Part of a small language model's weights: width 192, rotary positions.
Each number is 50 + 15 x the weight over its row's rms, rounded and kept within 0 to 99. Layers, rows and columns count from 0. The size before them is the row's rms in percent of the matrix's.

# layer 10 MLP up, 512x192, rms 0.0837, rows 360-382, columns 0-47
100:48 69 63 50 51 33 45 63 56 59 50 36 61 76 68 53 09 48 61 63 67 56 38 46 29 41 46 51 37 45 47 39 41 73 49 84 47 47 32 33 65 25 44 56 59 66 36 15
098:56 60 58 73 30 59 53 44 72 54 55 60 51 47 50 26 54 06 61 40 54 52 33 37 27 47 54 43 91 43 77 69 69 53 58 44 76 36 29 36 64 24 55 66 61 48 63 78
098:52 55 49 57 51 50 60 46 39 56 60 63 45 49 32 73 48 52 61 37 35 43 62 26 48 54 81 87 55 65 74 66 52 67 58 47 29 50 71 53 59 71 43 31 29 33 63 42
107:42 47 55 46 43 62 49 63 42 47 30 77 59 72 64 64 55 29 72 57 51 49 57 55 54 53 64 55 41 85 46 50 53 41 59 17 53 77 32 28 29 27 21 68 69 39 37 63
101:42 54 47 59 42 57 67 32 34 36 61 50 63 51 30 53 70 56 88 80 11 50 35 60 52 50 57 62 38 37 54 55 10 51 50 77 38 23 70 38 58 59 55 40 62 30 69 95
096:66 42 64 48 41 52 45 61 52 37 30 30 38 78 31 41 21 64 24 69 52 23 75 38 22 53 41 91 85 55 18 49 52 27 22 38 67 27 16 33 77 44 60 34 57 58 49 59
101:47 58 30 45 63 51 58 50 65 44 84 55 56 47 55 42 44 59 47 48 53 41 55 34 23 48 82 63 66 40 51 55 70 58 29 53 37 48 47 39 34 32 65 53 55 73 54 53
100:47 55 26 50 35 55 59 18 70 24 71 73 19 37 36 53 52 56 43 62 30 54 55 40 59 61 54 30 37 56 48 48 42 50 67 45 19 74 34 44 43 79 24 53 36 62 62 80
104:39 39 39 39 50 18 58 56 64 60 48 66 47 60 90 59 53 37 41 75 45 62 56 42 42 40 12 29 68 44 47 51 52 49 48 56 67 42 54 51 27 79 66 36 43 45 80 50
102:42 42 60 67 63 60 28 38 49 64 45 47 19 87 50 37 14 51 51 43 54 54 61 57 46 34 23 36 41 49 63 80 58 49 51 59 29 59 45 86 39 39 31 39 22 73 68 39
086:38 69 61 33 60 44 36 37 31 49 54 56 47 57 65 62 71 47 50 59 89 57 13 63 73 46 42 57 69 43 87 48 58 45 63 48 35 36 35 51 31 41 64 70 44 50 55 60
097:63 34 48 51 70 38 55 38 43 82 50 57 80 48 50 21 29 54 57 45 53 44 61 45 64 64 47 31 54 53 31 60 48 45 83 46 49 49 43 33 39 54 70 66 53 29 47 71
103:40 65 35 45 51 11 57 21 35 54 50 36 66 39 38 54 47 34 68 69 48 34 33 68 58 48 29 56 72 58 51 49 59 64 49 59 46 36 43 53 52 42 57 61 31 49 57 49
105:33 51 64 28 47 47 64 46 15 43 57 46 33 67 42 62 74 53 66 39 50 68 62 70 42 67 28 75 52 33 71 45 23 64 57 52 46 69 37 29 51 36 49 52 87 46 48 57
097:36 24 27 49 64 31 47 51 30 84 60 68 61 48 48 49 76 43 42 43 53 73 32 42 40 48 62 71 44 69 39 35 45 44 62 59 52 78 62 62 41 45 45 54 51 60 67 52
094:36 34 49 67 54 53 43 65 59 77 31 77 52 15 42 43 28 73 74 53 55 69 67 13 51 34 43 53 52 60 52 46 12 51 57 42 40 76 37 26 36 50 62 19 27 68 42 59
104:44 41 33 44 53 35 48 45 95 52 19 66 37 73 58 56 44 38 49 53 55 89 29 33 39 37 52 49 33 71 49 23 47 68 63 79 30 74 73 74 56 78 57 39 21 56 57 24
093:64 45 51 42 45 67 39 65 37 52 44 37 36 62 53 81 47 39 29 41 56 32 41 26 64 49 36 73 38 64 53 45 37 31 79 28 28 48 39 38 29 70 43 62 33 48 21 70
094:50 44 44 17 64 64 57 72 30 49 37 55 34 52 33 50 55 40 32 47 61 62 52 30 25 41 40 34 57 80 74 40 36 25 55 48 48 57 41 46 57 56 50 69 36 85 23 44
102:47 65 29 40 54 77 67 55 75 60 42 47 39 23 66 43 47 57 75 49 36 55 40 54 72 82 45 54 46 51 55 81 56 59 57 36 15 45 49 44 55 51 60 42 42 35 45 67
098:45 72 61 37 28 43 62 44 42 51 29 63 71 21 59 47 65 17 82 65 35 69 57 45 77 41 66 40 44 41 58 45 42 23 44 58 53 44 32 21 11 51 30 34 47 48 48 54
097:37 72 33 47 51 22 69 36 52 61 47 68 46 53 58 51 58 49 56 71 40 60 54 76 46 42 43 59 24 69 24 57 33 74 49 48 91 43 60 39 66 81 64 52 40 48 67 52
102:27 37 64 36 65 44 60 44 32 26 32 37 49 51 38 39 75 76 57 49 73 54 59 53 52 40 62 61 29 63 53 23 63 44 46 61 45 50 69 57 40 76 54 44 20 60 50 59
# layer 10 MLP down (transposed), 512x192, rms 0.0789, rows 360-382, columns 0-47
105:37 56 58 34 62 32 32 40 45 41 38 37 23 47 47 50 43 57 52 70 36 49 51 45 49 40 54 68 38 70 61 75 41 60 32 61 72 41 40 59 53 49 83 33 59 62 52 49
103:41 56 25 77 86 43 76 34 50 52 57 59 43 45 50 40 55 18 61 32 44 69 67 59 32 57 44 23 40 49 47 40 48 38 59 32 57 62 67 21 39 31 54 59 59 61 84 74
101:45 73 21 41 34 53 52 30 61 46 82 36 29 55 78 75 67 40 38 43 67 14 53 47 55 44 31 64 38 68 77 51 50 69 51 27 46 52 77 46 56 61 40 40 40 39 48 26
108:54 57 30 53 50 48 46 49 93 30 23 50 41 36 52 80 60 53 67 79 56 34 54 65 59 59 50 42 43 69 77 17 52 46 42 25 45 45 36 50 64 67 43 79 69 25 44 46
104:16 33 77 56 62 15 58 43 51 42 39 55 47 47 69 48 51 43 50 43 58 36 14 69 65 66 41 77 73 76 11 77 60 67 42 73 47 67 40 60 34 33 55 53 37 44 61 54
101:37 55 24 63 51 47 44 49 40 59 73 49 12 56 51 34 36 23 38 51 61 65 70 37 54 80 47 51 33 62 82 79 52 13 49 79 50 44 71 45 47 39 49 46 88 38 40 60
098:42 56 58 57 64 67 65 55 44 63 35 38 62 54 32 55 68 54 50 75 66 36 62 43 55 80 50 50 37 44 56 05 41 69 44 51 66 28 51 75 33 55 72 58 37 48 53 23
094:51 38 54 25 74 55 49 50 62 68 47 32 51 22 61 41 51 48 28 46 50 26 55 50 64 11 39 59 47 42 53 74 39 56 59 65 63 64 18 56 43 32 44 36 28 70 49 74
105:71 54 66 45 59 57 43 35 56 31 19 51 54 63 65 36 51 36 71 68 58 43 46 44 23 62 60 38 67 74 35 49 78 64 48 41 65 47 41 70 66 53 09 45 47 44 50 50
102:45 35 42 35 48 58 37 64 72 62 57 49 39 42 41 49 57 48 62 73 50 63 55 46 78 71 67 66 51 31 60 23 46 09 41 58 38 76 61 64 75 57 51 63 52 43 37 48
093:40 34 52 59 46 65 65 77 74 70 61 61 39 58 60 53 32 47 49 54 53 34 63 52 40 47 42 68 41 60 54 44 60 43 44 34 43 63 65 55 41 54 39 52 42 56 38 36
102:49 45 65 61 47 70 71 63 54 32 44 55 55 43 33 61 66 24 25 66 47 57 45 28 38 25 59 68 65 42 62 49 61 02 70 42 82 40 56 69 55 50 41 52 43 50 51 53
098:30 53 45 33 70 42 55 56 77 68 69 61 64 60 49 57 64 45 56 40 41 60 37 34 23 59 59 50 42 57 76 61 64 33 47 40 64 46 64 20 46 50 70 57 41 39 47 23
105:45 46 53 63 41 40 34 75 42 55 44 62 59 41 65 46 52 62 43 56 44 64 54 64 53 49 43 32 46 44 64 74 47 31 54 36 68 38 52 27 34 64 50 61 58 45 22 24
095:34 72 55 38 68 52 20 48 47 32 63 52 26 41 61 57 24 48 54 52 47 79 46 44 43 79 72 75 35 44 82 29 73 27 52 59 65 36 35 55 50 43 64 60 60 24 58 41
099:47 29 48 83 53 54 40 35 41 52 49 56 43 39 58 45 44 54 50 31 43 55 44 80 77 47 40 58 40 45 37 45 63 75 52 40 71 47 55 31 47 27 60 62 62 62 42 28
103:48 70 59 16 56 42 61 39 48 63 16 67 46 64 55 56 53 69 51 54 60 74 40 39 29 40 63 34 56 44 54 38 70 11 50 43 31 33 53 59 64 27 62 35 63 43 00 56
098:53 52 57 59 62 17 49 35 51 43 46 51 82 45 34 41 42 64 72 58 32 31 35 34 55 51 39 52 61 39 27 45 47 63 56 51 54 69 60 32 51 50 61 47 29 55 64 38
077:66 30 26 72 55 68 50 24 65 44 65 42 28 52 44 36 45 45 48 45 39 51 51 70 56 69 46 73 57 21 37 54 55 66 29 61 50 63 73 52 45 41 41 55 51 43 66 48
102:37 57 44 52 69 51 45 40 45 45 55 62 43 67 75 55 53 38 33 36 40 59 62 51 44 60 37 47 76 78 61 26 71 59 60 64 55 41 50 74 59 45 15 27 49 54 56 72
099:43 60 60 66 51 48 55 54 64 42 48 45 44 30 59 55 53 35 68 75 59 48 43 32 47 81 81 47 29 73 65 81 53 30 30 55 45 65 53 50 47 41 64 57 49 44 47 75
098:68 40 56 48 51 41 49 51 53 30 25 43 38 60 72 34 46 37 51 49 33 51 48 76 53 40 26 65 69 76 55 71 33 14 07 71 57 53 47 47 48 35 38 14 48 45 37 38
095:24 57 63 23 68 37 75 52 70 67 56 64 46 55 58 42 46 36 33 60 39 57 23 53 76 36 52 43 44 43 52 62 58 87 59 37 54 58 51 73 54 63 73 69 36 33 51 49
# layer 10 MLP gate, 512x192, rms 0.0855, rows 361-382, columns 0-47
097:32 84 75 47 59 32 43 44 54 61 51 57 40 54 60 50 56 37 35 43 22 56 34 61 54 43 40 48 03 49 44 83 53 60 52 45 64 64 60 77 44 34 95 37 63 32 64 72
088:44 50 36 36 44 54 57 50 60 55 71 46 28 34 80 32 54 32 63 53 57 66 51 38 46 35 42 57 36 78 76 54 45 79 52 78 40 24 30 34 49 48 45 49 57 38 55 45
102:49 66 79 56 35 33 36 60 56 55 55 50 34 51 47 49 85 41 32 68 25 68 52 54 66 45 34 52 60 50 47 78 52 52 71 53 39 60 53 52 68 53 37 57 28 36 57 39
107:33 61 64 62 66 28 43 18 56 48 37 76 77 45 33 04 58 70 59 30 39 75 59 47 58 57 39 46 69 40 80 65 76 56 27 62 38 49 39 56 62 61 33 52 32 61 42 41
094:46 29 69 28 74 53 34 36 55 54 01 51 32 40 53 40 51 67 45 72 69 27 39 70 61 50 59 29 67 30 53 42 58 57 64 40 40 82 59 59 54 35 74 72 31 27 51 66
093:49 69 53 56 39 33 34 35 55 68 74 66 57 78 57 48 52 49 23 47 53 71 43 55 41 65 36 54 42 57 75 65 82 60 22 42 59 69 56 56 22 51 62 34 39 51 20 39
099:53 44 56 48 63 40 52 56 62 85 28 61 59 68 51 41 55 72 54 60 73 58 41 49 28 55 54 37 68 38 22 55 70 50 40 33 47 58 70 61 52 56 34 54 42 71 48 64
101:68 66 55 47 69 48 48 62 57 34 57 67 46 63 54 29 32 37 73 44 44 45 53 62 46 60 33 41 55 42 70 64 35 54 39 53 62 59 62 64 72 47 33 31 64 33 15 61
100:56 52 63 47 39 58 52 43 51 62 31 56 38 30 63 40 39 54 49 56 49 52 54 76 48 69 55 21 34 52 37 63 43 40 45 54 76 48 44 40 66 56 45 58 44 57 35 50
093:52 49 58 42 49 46 78 54 41 60 29 54 44 55 43 41 38 77 45 44 62 76 57 20 39 80 67 36 42 68 34 44 41 48 29 40 63 40 51 72 65 34 42 46 19 75 37 46
104:60 61 34 64 38 52 68 20 49 59 48 30 63 63 38 63 59 58 52 54 28 37 44 81 24 75 50 64 67 35 56 44 54 66 49 44 67 51 48 73 33 50 59 61 56 77 59 54
109:41 51 56 51 55 55 42 63 39 42 58 28 54 58 45 42 71 60 40 74 58 65 21 38 36 34 56 61 48 60 67 27 30 56 13 42 28 47 43 56 49 56 61 52 44 45 55 62
108:42 66 59 24 32 47 44 53 42 70 91 49 38 56 57 51 59 31 18 48 47 43 45 42 70 79 45 68 37 66 44 69 59 50 23 51 63 62 44 42 50 61 59 87 36 46 50 38
096:60 34 69 61 50 49 68 57 43 50 35 49 53 65 36 43 55 47 50 63 30 57 49 36 40 55 39 56 41 02 33 58 53 43 70 50 59 58 77 43 81 80 54 60 53 51 66 51
093:54 63 52 46 96 31 40 49 25 72 65 81 46 63 47 35 53 41 53 52 19 35 67 49 30 54 72 62 42 48 66 74 66 45 54 50 69 46 58 58 55 90 29 49 70 58 39 57
097:73 63 85 46 68 44 48 42 47 49 43 38 50 56 81 39 60 46 51 59 22 26 27 53 74 62 55 46 50 78 23 47 74 54 40 55 56 69 53 51 75 61 45 46 28 61 12 53
098:43 57 68 42 69 38 41 40 58 59 31 44 39 45 56 47 34 53 57 57 49 53 67 69 23 52 30 51 56 48 77 31 36 58 51 50 73 91 39 72 51 25 46 53 73 53 17 39
106:33 54 66 55 43 41 63 61 29 29 34 75 68 41 43 48 52 87 38 72 77 63 69 32 29 43 75 42 54 72 52 47 50 47 46 42 48 37 15 42 72 66 74 51 70 54 56 52
094:48 80 52 42 46 36 59 48 55 54 72 51 55 27 44 33 49 77 46 41 51 83 07 37 41 39 70 42 48 54 36 47 31 64 63 47 45 66 37 62 45 61 46 62 29 48 39 34
096:75 57 49 43 82 63 34 57 48 72 37 63 66 48 59 60 76 74 51 54 60 47 24 65 20 35 51 68 91 49 55 67 47 54 50 28 43 52 58 73 31 32 26 43 53 38 58 41
102:73 47 42 51 57 44 14 51 64 44 39 32 23 46 62 56 49 34 60 48 44 43 36 60 27 60 61 62 68 42 54 35 59 57 32 48 61 54 40 49 53 61 64 60 66 43 59 35
101:40 37 31 42 60 38 63 49 65 32 40 42 49 42 71 40 40 35 42 62 21 62 45 47 43 62 57 49 52 48 58 16 59 59 31 42 79 41 56 65 70 46 38 71 52 31 33 29